From a checkpoint of a small transformer trained on Wikipedia.
Size: 10 layers, width 64, 2 heads of 32, MLP 256 GeGLU, vocabulary 1024, 0.724M parameters.
Architecture: rotary positions, no biases in attention or MLP, tied embeddings.
Each number is 128 + 24 x the weight over its row's rms, rounded and kept within 0 to 255. Layers, rows and columns count from 0. Numbers have three digits each. The size before them is the row's rms in percent of the matrix's.

# layer 2 MLP up, 256x64, rms 0.21, rows 0-99, columns 0-63
104:114130116113130081095168127105104146134129134113151148137126106108144127106116133143144158111098145163146161104135101162128110133173175159108138161203174121114145127140124115111135123129085101
112:102090136111082142139108101106108143139143143134115123132112139142098164201177143092091139145095106126142114093136119167108121162136151121145126143132122110090141144110135103174154146122143159
102:123154135105136119162129149134149114096131128079110130146133132104121118137121102163144126158054121158124133135176076134104170131149146106137142129090114110161129140090116158129162125159087143
094:098121123116108173151095111099129163137126128135120165099134130092099135132156121138134131172073162072110124129140138143130132101159125125089123155109126144114114114064114134067142132128116135
094:108150135128112164107149092144107148096086135074101166121137149138085114123109158108143148137141135087138150126102152132093140185131161115104098118113091133111127129141140098148125101100126083
090:119123134081133116184176134133120101108116122098137089117116147102120128164144115141149108131139133099098123146144100152116114116089119133145122107121189162149175136115117127191126121139153165
113:121156156116137125125113108177113101150098091106136098115146158130141147174093131164126151135125090107124133112124124110122120127161145105153106152146156115132081170133132112114125116145209101
097:168137124135145102142115152137115135088105108147095151160164160116131090143117102146132092129174112151133178141155131144087133148158156128091130142124098131137129066171145106141146101113122125
086:106140124137083115121103134165121157133141098154150164133158087120108129166137130147135099141107144087101158079120092126152094132090085159115098159118127156135128177110127120141101125110148112
078:136101113135110164159144143150127122167098113119138159131151128164104137150141143140100116135131115113102194191127112113136140110153162143155144165097106143096135102100156143116085117089130144
091:135158150134148131122129089138148149135130106140114076152129128117143108154157125154142152093128075156132126083115078178141156130119152113122131132100151126101163123127099100166104134113174164
089:167161094163120137189104207091099102091130167125126137135110144128102105101143130134154123127133122144128125102104164142112117133095106121136163131126147125113121125132138142159136117117183115
112:109064145133148106126105143111147136115156126119107116126065175117135169145130167114095171126096156119143127126105106143130131106114164191122150134150143139133112151102138156123145087120125132
110:119139132108115123120128117161141126163112155118123181122078114112098125105082187117136119108162132152075128168120125127126123143117105109120153134141146176128089168147144153135142135125117074
100:129113126114108129066141179094097150117119107171163129142103155110101161134094147110146110097125114141120104131079140108099134125125129094120096095157159126146155115159086093123123150117118124
099:091144112120172140095156111159120145122111108113093125111114098153117087124165174079142116132137129161113108151117141118093100137120130101116132141151176117095183110141140138144111168114143152
101:137133115127134172095130142150162103136067097114154131159187114126119148122129138142136147086127160152135139174092084108168131120093142146152138118108097125103078126130133107110102124126116136
098:164128149152131130169115132103117127100145117167101183173119131131108095144165126151095156113142132123102136084143139138140159112093124113152103123089140110144099168121086120107115129102087154
096:116073124121139087171139152130115122109092135082150153096100092126147145148133144139132121102150160155117163100120147147133119110145103070106116076111124129143167162118139145157120113136112145
098:133101122119133099117153133164112140069132132132181163168109130118100139092127128159123121132132199122139152094132128145115092177155115145123115137109165129101119093122168112120106127138108148
098:133137138125121166140147151138081122124164094126202127158095094131115147138133141157153089139150109128151144145113119099192065108138113105146105141132109127130135126131129113095134110110154126
095:151108120151147157127119103117141155135142111149105141145125121139141113114091144179134137124126121101129152114141116146175134109139175087184150185136148128106078108164147117078109115150132107
105:142154131121070128152147122136162117104113134074114105122148114114165092122139120090085150120141191121158128119161128121145153142177093130077122147100142137142134141114169121108128125121145120
099:123149147155122177108148111143129098113152138170055142134167142139118141115091160110146109132127131094151124082118142113145129144108162187125122109136100105116105143151123113158111124144104163
102:143077103139107137093178140085140156103105101159124111143119101111083140165116143127113140144142116115099116127109112122076150147152143107112107141148103098130131148165116106117089162112172127
093:151138103127136130181147140120113122110134088068135137119152095184138122134144159090168119127138148173085138133132116094100141122167153103161100143113133106131115126099126162137106125147156152
096:074119107173114152137154120085149131101149138072115215142116102150143141121101117121117137081120122160153147115142130141141117150134162135115118141103120125122140116136115130117101115090154102
116:124131106146154111127106079126120134150091163127133115101134093128120090142157068140113164085129108101131151112155168142069135128095131122102127099121139116120106139119079108129145133114082117
099:094133136122130137117141123119122116152117177136160159163157101160109154156133120121135139171121155120106098148097126115171148186128134112163093120122131132108136101137208117119124123116169122
106:156102109127120189153160135139125136146185128120137140140151143161144130160138161114105124157122142107117107165082111121106143075127147113124135154156127111106120143132138130083152071104099138
099:118151181106113153122128185105114122122114090108146115126140120112116118153128152141085114182129132155118142156107139107134093168123114123104140133099108095136091112147103112171152187143148112
094:102145111095142112139140178152165141136097103144129158149133103129118139152119108125107105150123087129118148129140121135125126149146153099103172149121087137134055153138138128183109136105115076
096:105113177135142129090158158093098133190139129135174136134135135104124169085161127129134137111131152150127146099137073145123115170102117124133159140117153156123140093124097108126106162147143124
115:169134160106161173133163141076099110159127101130121140086112120146134118130175102162159107138126167137132150104124113112100122148153145165112106110163151115144115116152141145151161144128084113
093:125134150113106142125110133150121140176146127143124096129111163093147165097104143142142152108121148139145117160056119090132106122102115122124087143152057109132136121142127100123121156109173147
097:090138164121121149163139117141125148149107104096113122125144156165167150141116162126093110139091178137129126109124088133118081143082124144143145134147120177164126120110131111149122141101138070
128:112154165140155180163121132103100119140127180121104176122136121120124101124147100153054123123159126135142153118089137156137105162140124113131125155180150148101128137137113136134141159131147103
098:134110083149141146139120108119138164116111114111114129145131130131143095157132071140098134147148099130155172163138140131110118098145143123127124129162062097127104111156062129135152133173140151
093:115093131129164164108113129095133167146111104125112175109105095166156140118107124152159175155146140127147109113136116138118114116152096104125135105128116132088120152170127103145137109064172136
098:145167141158120137150131098109119135133145097168111154110101101186111135129102142122119157165171099140096123121103153102150124105140136112146084123133122110159132097111187103117141179120133121
096:119096145109155149108178123143131107141079125130126120131157099123089139093100134157142136105137079126119146146146124088165160144104105156121098115117072138170106162162121118105161129142127125
095:144100162115112104134124122148114135160125079118108136131134103170080163144087117194139110147130080105147128141134120115163102153129156092151157154132120136103123109106158113099147141099144146
104:129135124131107131127112116136110139104047148136104149131150109125092119103108135074119125082098184088080110142118122117126120136137089156105111118120147143125118145150103129126094117101162095
090:118150190129154127089135160151175134153106158143147129145142091121086102096112159140118098157147139105165157142134119135120135113130143143137102119084168130089118114130104102116118103133086154
102:133130181107145135143139143121133133117086106135070133134155131087140147123124120143164167124151168137157154152110159077133142109126145114085125098132186119163105124147133151156112161120128145
112:150130152136104166157166154109136129093129116139123143104120108128149159122125170138169130152163116143112055083147135127167137141132161108136146125130127139144071165151146163138114137129125162
101:164142075161150105112156126127129132148092133162149126123138124176114144123142109154126171104166130108137127137108108108122135113118133050183103164115137133145114157111138103095131129144099130
106:134114121172141161123086161108139152124126131144125144100142094103168123107102135128157106132116132106119084136156144149145177130132068109114140061137124143160135113112122122126127153135148070
094:175169110092111094160085134097109137136138122159148148124103149113152071146149105126119158163098105145109129107152121121137102156084144140147142127102132158139119164118077129140137160137112118
115:119128143124091133095107117118167159142126128108118096158125122160115137089158111138133160116157166115151143068134093165109093175130136188133110136106120140155126097113132138134113134179137131
123:102178092151150148102106114109134120164153158139145147144108086102138119128150132133137113087205147126105140141116131141155105121151116078097153166135127114122095114128155129141145138114143165
090:146125130139116100091131138092143123118131135135104099080100150128131150125135149160095153164149102132118141179108140093087137139166137153066115077135133148123144169154137168136140149132109118
094:129105149124141141145177140159139134127170143132111137154160148127174089084115158184108140108138137114144112144126124148180159129120098158100116114135138158086131119141112135125158130075106106
096:143131095158107159123143134119133132158145122142108113144106112091113154152137125175109116150153098177179116126126104172118141108112186102155116129137100113159121111100109135095105121173164142
103:120118125108157124117131099148122178114131132175159119122164114143139131119153123149139136103103122118124123105102101086212122089127112119111167116117140176107094131100142108143083145115122150
091:113143124122117125121160146077137146104125129133123139135104129106156108127107155130181144168128130118115120057137075118113120131145101128130157181143128096135129111136087120182108156085128121
101:148167153122128122196125145080119109067120139116113081117110130144099136121155145118141101116133134169116122116124156117174111148123107139106150140114123149171163166137133164126109130099112097
099:169156134110120091077086155137100074132085114158129135108124125116120152135134098096113145180129139120113126138119138127115115090099098119161103147134169163109127153131118113080117109111109146
088:097148110108158172129171134155162085112147111134158129137109166074131155184102104109136095111159134117119127141105088116121122129095136149139148142129127145131120127172076142120133107135129096
098:073142153136141121087127148129106173156147124166130180120149110186127122143090157162136116124162094132145151121155146153146162126117142122096108114162121140140121141126147105108166145099100120
118:092093138094119116132156112125191140127138117140109122126166132094138144112130151165166147128144128160148165175114115136151156164152109199130123125141162115131104140122145157125108118115096103
099:162122138131153176147132134146135115132102111097116131105124174103123092118117128137119143121122149138097118122114169097100090172179164163079126130164132113128109131144063129131150159140126143
094:117134114126117152133113104112126165167140195103127135103096099121137122088123117113096151076132167127124107118102161134070133082161122109130165113140132112138119162141146158130143098116108145
094:158153150134135151112155139146165117124138133108140125137152117096167135088167138113136148137124139132177124122123132107149120127134136141174087088152098113183100124095081096115184132151124145
090:109144143110129126139130108133154121176120140107134142117162132128110144131087143169091122121104139148140158111096138148109123161042104143166143106187117130144106115099137127156105125108158109
087:094121157129128119149120124171147107129129106188111119138095126091104120193122107098096133136151168142108146115129130151140138132108121140138120132097144140153168116072126098109121138153166172
100:131152160142157156124127131136108137095138105100121103107160139113168146106113112126140137127109110114174080130118091141140176157144138140119103116163119098195106104151092102146145088145146112
096:094172110120117137105111132166097126137087141110106179163135139092123169141123131145111162135151123132151140154109139146098099091095085110138149117144147133140070146138127140167106130117137169
110:135142163152110160151160130150157124097130089165146138111095107133162127161143097131151122167134129133124135161065103112137124161152102107112116095138170102127166146130106132105167106127156150
102:163132069138117158114107148128114153138147089113104120126112138089155106118177081187124121118098089148123111150114119133111147125150110140136110124140142116118122114152078140094101095109167118
101:136071089111106120138112115115143094101093116096107134126138107131134140111143189101144174159121104152137109089101131090165135102099146115108128128128139128095116171129116149136100111123081113
101:132171119111113144124127127147141141097118105132175102137158163105143147095150104140140115122069159115157127148136137152114077161146127129138146142141165165077091124124143130137162178153125138
087:131128124108119140157133141127123161118151163088114091091144098119100104114146176098117144085103154128100099150100168103114156115167098169132144163117117131146119128168128155092137128152127095
090:145124079186120133105134100116144125117185171114168130099119112078169128119128153111149157136162150074097086136128118124106135147143136144139161108139111150128125105143098147124140142132110142
097:123111106125067178112132101153157172095112088158129108120126097116149104135105129150123067130108127095111129149113159086104170112149117132112113113123129136175134151140149101129122122151142114
092:131111169104167150168136128100114136093152136126164165127118077098126109132129137093106151097121132146131110128108092126136144123164066131121123118147121145134147131165124162121082133159076144
087:144153114103103133129164182139166132153131123125159105101087122122116129155087097105100094117114102133096106139107121129128151131154115078122142188102139103156147130151120140100097118099164130
092:115140146113152107112084121102096129142128149121132107131171139111134151136105129133169138176120100119113147108139144104132149128173169123126117116142135109147168131119120129132221150127091085
095:134130063174118137136132161100110122109144167135138144160100099162147137132125123136160153166125122111116127094120130129098092119129117099145153129174152192144159121139145146121103101086113133
102:114098161117121161147131137110097139114205149115135128126112152143122108110129144093119141122135120093151115106134103105178154123114124159083159122081119120139141120118063153137156145150131101
108:126147108119141142141132124140131147133132139142103095148166121120144156085141132128114078059129136138094139105107098131149070176152128125126121145107155148173150135154124155163159099162127112
097:113092140120114145131142126200130167150152115119147163147126151114129090138131123064110156102127158111106150120149155139136103100154121139101090156162109158160124140122109128151147098126151161
098:149118185105123116101116086150101140126095132139131109123154122128116132145135122135176130176128099090103178104161093153128115087168125137131148133117132100100107108115120169136169146121116095
095:137115119136154150170128136079092129135093132123130112135148132179151142137148143138123077089118116148092102121117154143105136118113150098153115129157133134176142191129110112163104153113083140
093:110139108107142154104148128125107117131136091103112136140090144063138096135122117131088174126116094176151123075135123096103150124105118125113138141112138134117153146160081110068103135128123136
098:141116116133118093149085133153131127146106118072128121100138114118164139126101174130118107148128118129102078152133139080128180137154149106121141153166149148137132145121125128182189128153139124
103:118134082120125121169160087147153173101118118114110115114144123101147129147163149129153108141135096145109109121200089152128154133129133116125069130083163127112140128115116101164123127127137099
096:122160103161112073127147108095082131134164123156144130129103129170125142095138152089180101124166152123127145136138141147118180113089083146151131117145138145122132142100118142150132146094144133
105:119123113116149118126090094113175100143104112129140155089136131096136120105146132177153189109141078172151147142147158149140088122153152166127116146152113110129137118094134137131154098136106107
107:159135114152139113127120136158119125128151111172199154109132133143104085108124102132122166159130145150099106156143158133122090114142100141147127173110126117156145128161113080073128111109145140
101:131147144081129178141117104134111146131166173133148175132148144123093144093143114144143140142115145115100147072087088138161121145148159145114159149114131132097134093129162119127108095138096125
091:124156125136107124123108117106167128126150093125096140127123149127158160141109144147115175131101111129141119096115131130142141102134124127122163113105099107109129082191088086149174155185144152
089:154153127151137112113101122108118118118140113134153116152146097158104110134152087097076141142098104145083133145160128157140139159095140101123056136142140115141158138116162090120124127085096118
092:126089072145115164122153127167149157118156125101114115148131114140116099126127106160118142132143142140135100113088119102164155182153104125117086119154091136140152114160158129144169119131130174
097:138144121135109149103111125152123130182149157171145099164150120146130120145122138141155118132119129098104098125154099138125159076135118182117110132156144117095080154178142143108140162128156163
107:090104127147089126122132099120160114109132089108121079117127155114147154129134105136139144113142104121138138114085146110162168150124159152100101089135116141117198157109151134139144115152177144
104:115144145158123156103144117103121150156106159151156143159100102152143172111143189138155141162150118109139148130108124142140124140126118091139134147131074145172069114116116144127157106170124132
107:154169131134141093107144113112136142165158115110150168118121145126114107166131106121116078134126094141124131077094128075125153122114107108167174099151150106175112137138131134098141141152125161
099:158114114097109089106150155143121096121140126130170131119141182136125093076148126106137114090130176103111155105130127098148108122159101114091177121117123166120149136125106142090114108128161119
093:114133122144129107161138114173133135088150125110090104101123123141130097157116125137112179134149138138139110145100110107141149171167099161120188145105156138127129145129178136168153108143170107